config = dict(
    d_model=128,
    n_kv_head=2,
    head_dim=32,
    d_mlp=256,
    positions='rope',
    rope_base=10000.0,
    bias='none',
    init='uniform',
    init_std_up=0.0221,
    lr_head=0.00724,
    decay_shape='linear',
    steps=8387,
)
Each number is 128 + 32 x the weight over the matrix's rms, rounded and kept within 0 to 255. Layers, rows and columns count from 0. Numbers have three digits each.

# up: layer 6 MLP up, 256x128, rms 0.11, rows 14-69, columns 96-127
# down: layer 6 MLP down (transposed), 256x128, rms 0.11, rows 14-69, columns 96-127
# gate: layer 6 MLP gate, 256x128, rms 0.115, rows 15-70, columns 96-127
up14:142154151094126189099154096145074137181139137134140097157152126095130110155171115127094140183149
down14:079088140163118152129173100078096182157081189135122123138129147105110107190124163057095120147229
gate15:085076076092126101158156138147144112089164179152065106155160145143163163099149090174113137142164
up15:096109067076142111144166152166150135135146186089086094134111089163178143098146121124091115091092
down15:172159164096140121093144136151153138089144161080155096061103099149149107145116095099114104098102
gate16:218136101094029145158100175095126131152119160106107116159137185048002176126165097132159118126166
up16:152114129130074191149106205129109157088136155150127134138143095097086149076140103141117041128106
down16:184159058150159153129148124137159099212180195177157179141163117099141143082086126107151140112081
gate17:126134083131109147119144120078145061099115092120099117144080125124140099154124140181096159106098
up17:059151148190164139134119131146188147093129067091110188142098093142171091091094190122151129145146
down17:103142158196136131127160149095116154119185112134157156071116159105111103114151117118111129169000
gate18:127089089123138170169140099122138131112112112119111093134140138091162169188136137117092153130134
up18:068110148127135087124179142127133101134119133141116083091115112118084151125127114102094089145142
down18:126093122195130152138121109155144139137080139133098110093111058164081082148130153103143139140073
gate19:125150113107146136159160123148150131116165167136144137164218122082146144126141109101182140120209
up19:065115085155125105092149092120130204117127050149082189146153065118157153113116132099117231095159
down19:106127133115130170149108152150150096082099148114161088114124154159160146131111130146140155085200
gate20:052116066127141176120122102097124151131174161096171145172149087093144119136137179156136159188134
up20:099174104146113154083165102151100121194181187121116116125112091086090109111156104104116154177165
down20:066174156127126092181080103158170140152144122149155138049039071145121137150105118114111112088086
gate21:108080080195117127135143165134136089072116149136092132117160119156099179109160163122123147159142
up21:087143118171142124121157140148096178114062105137126100107111097067120178149122118146067097087158
down21:124126143214046135139117116166103160182069142107094116095160112133109095105149170118118087130097
gate22:160107113165159119127113121123144094097121119095199123134104169131173138134136168194084146120129
up22:087153086114175094167141064171170110128110156159161173110124121143165080121121132083161125136169
down22:177159117085160092131175128114163136128158112157106163137156079138143154086154083152100109131233
gate23:159083150168147107133117164126100161097160117106064086122092070099120134079072153159142108150136
up23:144166138142119126107101130113137134124122136074115125119134137069047156157153118138095180150176
down23:114144150192099128202163093131105134100137125139110076098122175040079089123121155148173125145189
gate24:118129112142140171166095145142183112178080166100150125104082101125101108119095186160177115132102
up24:081176112141117186145089130090122068197104073094098131118173106130078143092142094128079066062093
down24:056161133182116137164118083127147086162086147113150092075167155075126122093192145147128150077061
gate25:085109109145187109161188108123169182127101097148167157167114110221166145058105136093147088103154
up25:179196135139084099116135164118098107130127138166136137124129131084116092116077085173120073117063
down25:073137137093112085074065106105061118064125209105092085077128149125090140145147175165154146132255
gate26:125129165092078107071114075145062087044204070133182117151132134089099143155161184109130154115106
up26:048125092100112158089127095076110132105064166088218094116163154135210105161134182095058129133117
down26:166083170167156139120112095118186117184147123144109071172142152167101110106064100199141150175092
gate27:071152098155203090096165120154150146147194124146101137187156133099137136150092122108123139146129
up27:093074162135113151066131180127125126055104099088108106163133056146107137118198162142118072162080
down27:130148131119111101135182087119156144158136171108153144167126105135150174150074138089094127115140
gate28:067141054163181098173170139108188092072136199133156098115158197182113115186091092131154146135142
up28:090118102109171115150134108109101186108138121137084068133183089102088112141091100158167136174107
down28:132095118174089168148122115088119062165064168080090138093135155121143138122089146134129111186042
gate29:130130168150128135134151149113148095149103119150186140134072076134075114059193082147149085150136
up29:119091138117152123156147125148106151077142173140166118136129130120111152096167117113090137126121
down29:122093112128126148165156149142177095106112126091162144137107124157143119088196086091086161100000
gate30:090136118094110126099146105064138166134152142117090153096119118129142123110146130124097102139087
up30:166132113099110102113158106129123145119138147124086147138143155141129141118133058169123078166087
down30:096156113127130160150173123149143130147142169117107107079135085116115134091144180174126084104123
gate31:119089151176140118087187150109105110155158056111162147153166159122155203105097084125130167194133
up31:076105156083084072167132142147118087080099127123101128105046129100135106090132168164080088091129
down31:107132145185133119105174088104111067149119116040175149134137114100096123107140103123116124139024
gate32:128165057121160137185145086067178099125119109156127118082115115130149090140069178113102104116134
up32:121136134126173085125123137156139126095052095059089093043125066040106141139130193137117143092144
down32:160160106183108092114179110177198135170159142163077117153138119139140095126070076174182100150125
gate33:124156131133142187117132143089092071069145115146121133184161174107123174148168098120111204170224
up33:153111131095113075170086153111066144209112128122122140115126126136115126148078143132150137135092
down33:088123127074106052099171128152137109110140106109121128158119104128114145145130176189166126129231
gate34:147129139136149153099087132148099209138172148109122119137211141142128115130143123099126199143124
up34:095093107126093102155203120119129143065120152081169085114108054110115158058166198140116175163146
down34:198169147093081150092101144094132076097138144121094140100120161112115114153124145139184124088158
gate35:033083138198131157127047155082152129103096123111096061135141115133154120107127190095129155149134
up35:141131106114120101094101155115088067143114105113080118105092097120113155090100092071109145107129
down35:152144192102180092112121085159097125170111120105097158087083120113050136135166094097094141142132
gate36:151098100102097130131079119105134156105127132147085115201176184154115113115133149108176166116136
up36:053126161178174121143186095191158080162105124128167116082142150138114171172139111144099100147118
down36:155092109145139136096178093147099151156087142107124099124158116120081132127182112103172119137158
gate37:091175071166140137150064124103133135144126038129131120122189127134110170159138109151165145173132
up37:136068155098105074123147147184117097106121171163123106156112116083124119051152104167103158144189
down37:070165132121117128120095106095030121122119056205136148097122134136095148113152088085150146155174
gate38:109102150110098189171164146129127078143165144147111176105175149087082141080144157087160199072142
up38:094114089163146102072107115096157113076108084126157096170073121176192095148112197097157118164077
down38:102106137092137071085109179114100054127059126138106115138154115146219114195138129127119113141130
gate39:118151171150117126188092119153129159139132151161089170093078089138101096110163163130098075138157
up39:090129125144066203055128176158141158140121109160086151146143104144106118132155179124119150087117
down39:129121102124132174097131155106166105117149120098174157135121062160119120134135107183046112118093
gate40:074101127096121171111091131105113128123152122205127108125164127135144148102159144145143136098138
up40:126150108106138080127142105154165107173124127157119162140160182121131094152083153140132104115120
down40:158148157164163111177129098113087163124186134152105154114101124113111114149078143140132162139067
gate41:100107122141124110107135131115135161102177174147125075086146116069068167080136039126084161133145
up41:111111122140130144156144178077127132130134129148107137114096119153136161165114158125169106164143
down41:127142137141141170120126156125131141126132161090074119079130127117120089133140128097142137202101
gate42:153127130138132138189073178110112127149128122130098089173120152186102119122123178174107121157150
up42:139150151115118097169125171166116118148126187095118085142128094143130141134130168135120121119118
down42:100162195119077064160088134170099144161171118071125147092100099109143106121086149109122130135073
gate43:122172085089155124120153159098151177093162177133181177145100088202193082137080133149135128205168
up43:142149121108181109107162154076165112103193130103195126131105078160187069085069130073130079159127
down43:137143058146118133159165088106146154116116143171164092122103091093109120123104118107160135140005
gate44:083107116112138181125168094213128078093168143132146159101150114164177099178105125147112116127178
up44:129124086109130132129141147138140214110092104126067128165083106134188121070119097185135133113175
down44:115101081134108158154142127116107116108136121123172111072117132132189097131126143107104092122085
gate45:094125131118175131099182150121106110168101120106174141107183109117117140134136139133153107126129
up45:115095112079106131170098101136153056127071150179128134160132111121140130107110094156136076184081
down45:076147139134093110106168081173099136157144066110164134076114086096100131140075121161163159120151
gate46:068144064165082103169163099120112115206097123131077129172118203140162099192129141132082118156148
up46:119132104167054106130164084145115124168149102120079118126139174118151144122076110077063111090111
down46:077106185135140161076092082112104127104104126045136170052092127132095103120132109167172132102079
gate47:135136114124089109176152108121148135133161160136065110136136129114088159103074062143114121095133
up47:057104138127108109124136150116133140164116148120094147180157124130099081085143135090144167083145
down47:149130174147117149131112098103144151152104107115121114149120150128121065175127115113122167101125
gate48:157133120125142134135119150149137133148148151103132114108172115129097154157106140127111147109124
up48:142120139144117079120150168127133173145116109093120142102103117137107130133126146137098134161131
down48:165119098105104131157125154089171156159129126125136124111119089135115158138092122138109121141096
gate49:127109136151118148114117112148100104139157140115119146080120158119102134130168180100098126099153
up49:089167101142150144116114163130098159106113060117097112079092100119107155161099119132135142160139
down49:054149120181178136099143103135120076132168117124191139114152127073103123149101152112145113154147
gate50:142116111102163212104144116040154111107134067051118136183120190133137088135126170108119159150088
up50:111089131093112111096109119115132099145065097064094104119125115167153104110135135076168154106097
down50:086170128113105058126148101183070039170110119135157137152163060117168105071130180118116145112109
gate51:102161169089088095069137131167106116098140172106137129125156163077129073148119096192105172142163
up51:057126105094129202128132063129151129158169102139093094134189091128122146088148071103112141166136
down51:095112094179161117118112094085092156080122093145096067119103148070128109135112094116117060158072
gate52:135144130166162111124095138125157157111127116140110110148116149136122102120138160092119105125110
up52:186142088140104080135147152152146110144088129175165129149096132132135134139125140120125106137134
down52:137165130087122120123114128118109122130160132085143113139050161114106112142161173154127167134143
gate53:092096126147120163130099181146171144103153082161137084134116131114112147113096166136192185097090
up53:144138150103214138128168112117119094146149156081153159110118168136129115130132088101096129154107
down53:108079144097077155136142118108065117134098144171102052103118107127119168128134140145104089153047
gate54:053142128154135108110148174122125045123054061185143083097116161177098106105083192165142201141163
up54:133050106180176139092137146136114103098138106130097191139070101142130211044149172156117111134100
down54:114140163169118103138157161173092077111047144124079085175146187137063105120145110106176175164100
gate55:152105095176074116164119120135158170122124167092177180139190122137154113112112092139118133072108
up55:122126151148107123102126116165114122103123122121141172063060174131150107158149123115094103193160
down55:121098122165063099139099154139140102091135163118159153178120102142117113161106136124086092137178
gate56:061127162138087174145092158098092132115155196066153110088187109074139160165121145136121166121115
up56:133154136129122082084129142194138171126117199137081109131057171155137115110148130126109077121113
down56:102141142109099130110103084151098097183171169087179195123196089080075083163098137144177131139086
gate57:132149076139165138173124065129097134106140185128115130107072117108100158112118167146156114130109
up57:193117144103203065095151090137129053121103132116160130119099146098148126120138080137113048146156
down57:121128091177108124156064183138122144130120183138073083098096148151130118095125144160136128151126
gate58:138185118157158132129149106200067133084175127104186133159125150130162093134174086116186143149124
up58:119094069151155129124095092153066100077172126120170136159165144114144117091134080134162160175139
down58:150105153100134164092131131113190144140064135094114103059123109163148144137123147152076108087010
gate59:126117088136194094113156139062098143093173131094139144167143130079135134146076067129134110141100
up59:201127158127150140135099080100153085238074103150194134122153149098124126177138137084101106118141
down59:097115075136167089123158174154128089063153113057123117105105060168171160140105124153163123089089
gate60:064112109141145130150158136107162132101144082128153148128142108111063180124131170089096143174114
up60:169123147096115140120071119140147136166127183066116161098133108159201142161142140109165141145099
down60:129142126087110131111093147149129145094142111132126122154162147114174129107039125104082150142206
gate61:100112154158122143115099156180102140099068139136138118073101126150132118161151180152107122106085
up61:098109140143139140154111107132104157101118191150084119110130076101072174134112183137136050124128
down61:135098135108155112117180111179138113078107092128104101083118130166116159166126078160151149122114
gate62:163156107132208139138115126113143077110140151113163078132181106087114103181126104176159164092081
up62:144113111109179174141124142108138084186076143126119156096146086102168185161130162142142136117124
down62:148141066132091095169147117141107176110144132138142043157156125122113070131159129110125188097101
gate63:095170135126120083104149152123150124117097126146107052105102152135140080151101148122120122135122
up63:162155138112138102113115071156106174151110102134083086083090212083173085097044076131172145149121
down63:164162161123097112087099141161139145086122105126104171102132145120148146092154120078119070172158
gate64:160116143116154124121111147113144059111154133145166127108111155064146086184158143093094171118130
up64:110132106132186143123133120128116171167162125109135101123120142132095114097070097164128115129145
down64:137110108096084181125116120170108114127097136076146082095104166149095069076129086133110068089120
gate65:121059107116120134170100144133051112163091114138186067119114111117129124117118168223133141117153
up65:156140098101144165134179150133115206174151133186125150085071110068112151139205069153114119199150
down65:091132132105120144190118088154121101136113132061187150116088073153151106106070155174137170115195
gate66:120164109188172113085131132112204133153138169092167162126177130128113129178124070129112150125079
up66:125087127068141095147112070108132189141097107174112071138118173204218108110095147135140120091111
down66:083186113163134143121127135112120080111142168094098145096137175137091169159141064094131101114129
gate67:158097151135157195097098108089133125061159175163145120168197108135118086133122101113129169087139
up67:120104104216162144143112115174081106199133120090074160127144128133102174130098202113091138166140
down67:132174172081126091149063088107162092072110119155155129101149128163132118152125097125098116076174
gate68:113174092143185108207148080136092126183113147169139126097208052069071132079131147073046101172118
up68:140122096092143109095112162121165163151117146084085106194192141245224109112138166136109161106095
down68:111090140106049137090005138141147093065108099122107136148060161167185133172152144178137111095222
gate69:115172140150067148148164159127162059122101158146144096121110153163146119121059152124214134125119
up69:112160143143113123155142142213162144130072143110140114144080180190154096162129177131097136151127
down69:146112150107158113148123130154151059122191156192162208127118148138128114087124150175157175116179
gate70:155143132173174160122165120166161178119129031181121167113134152073069147103102134071182184063134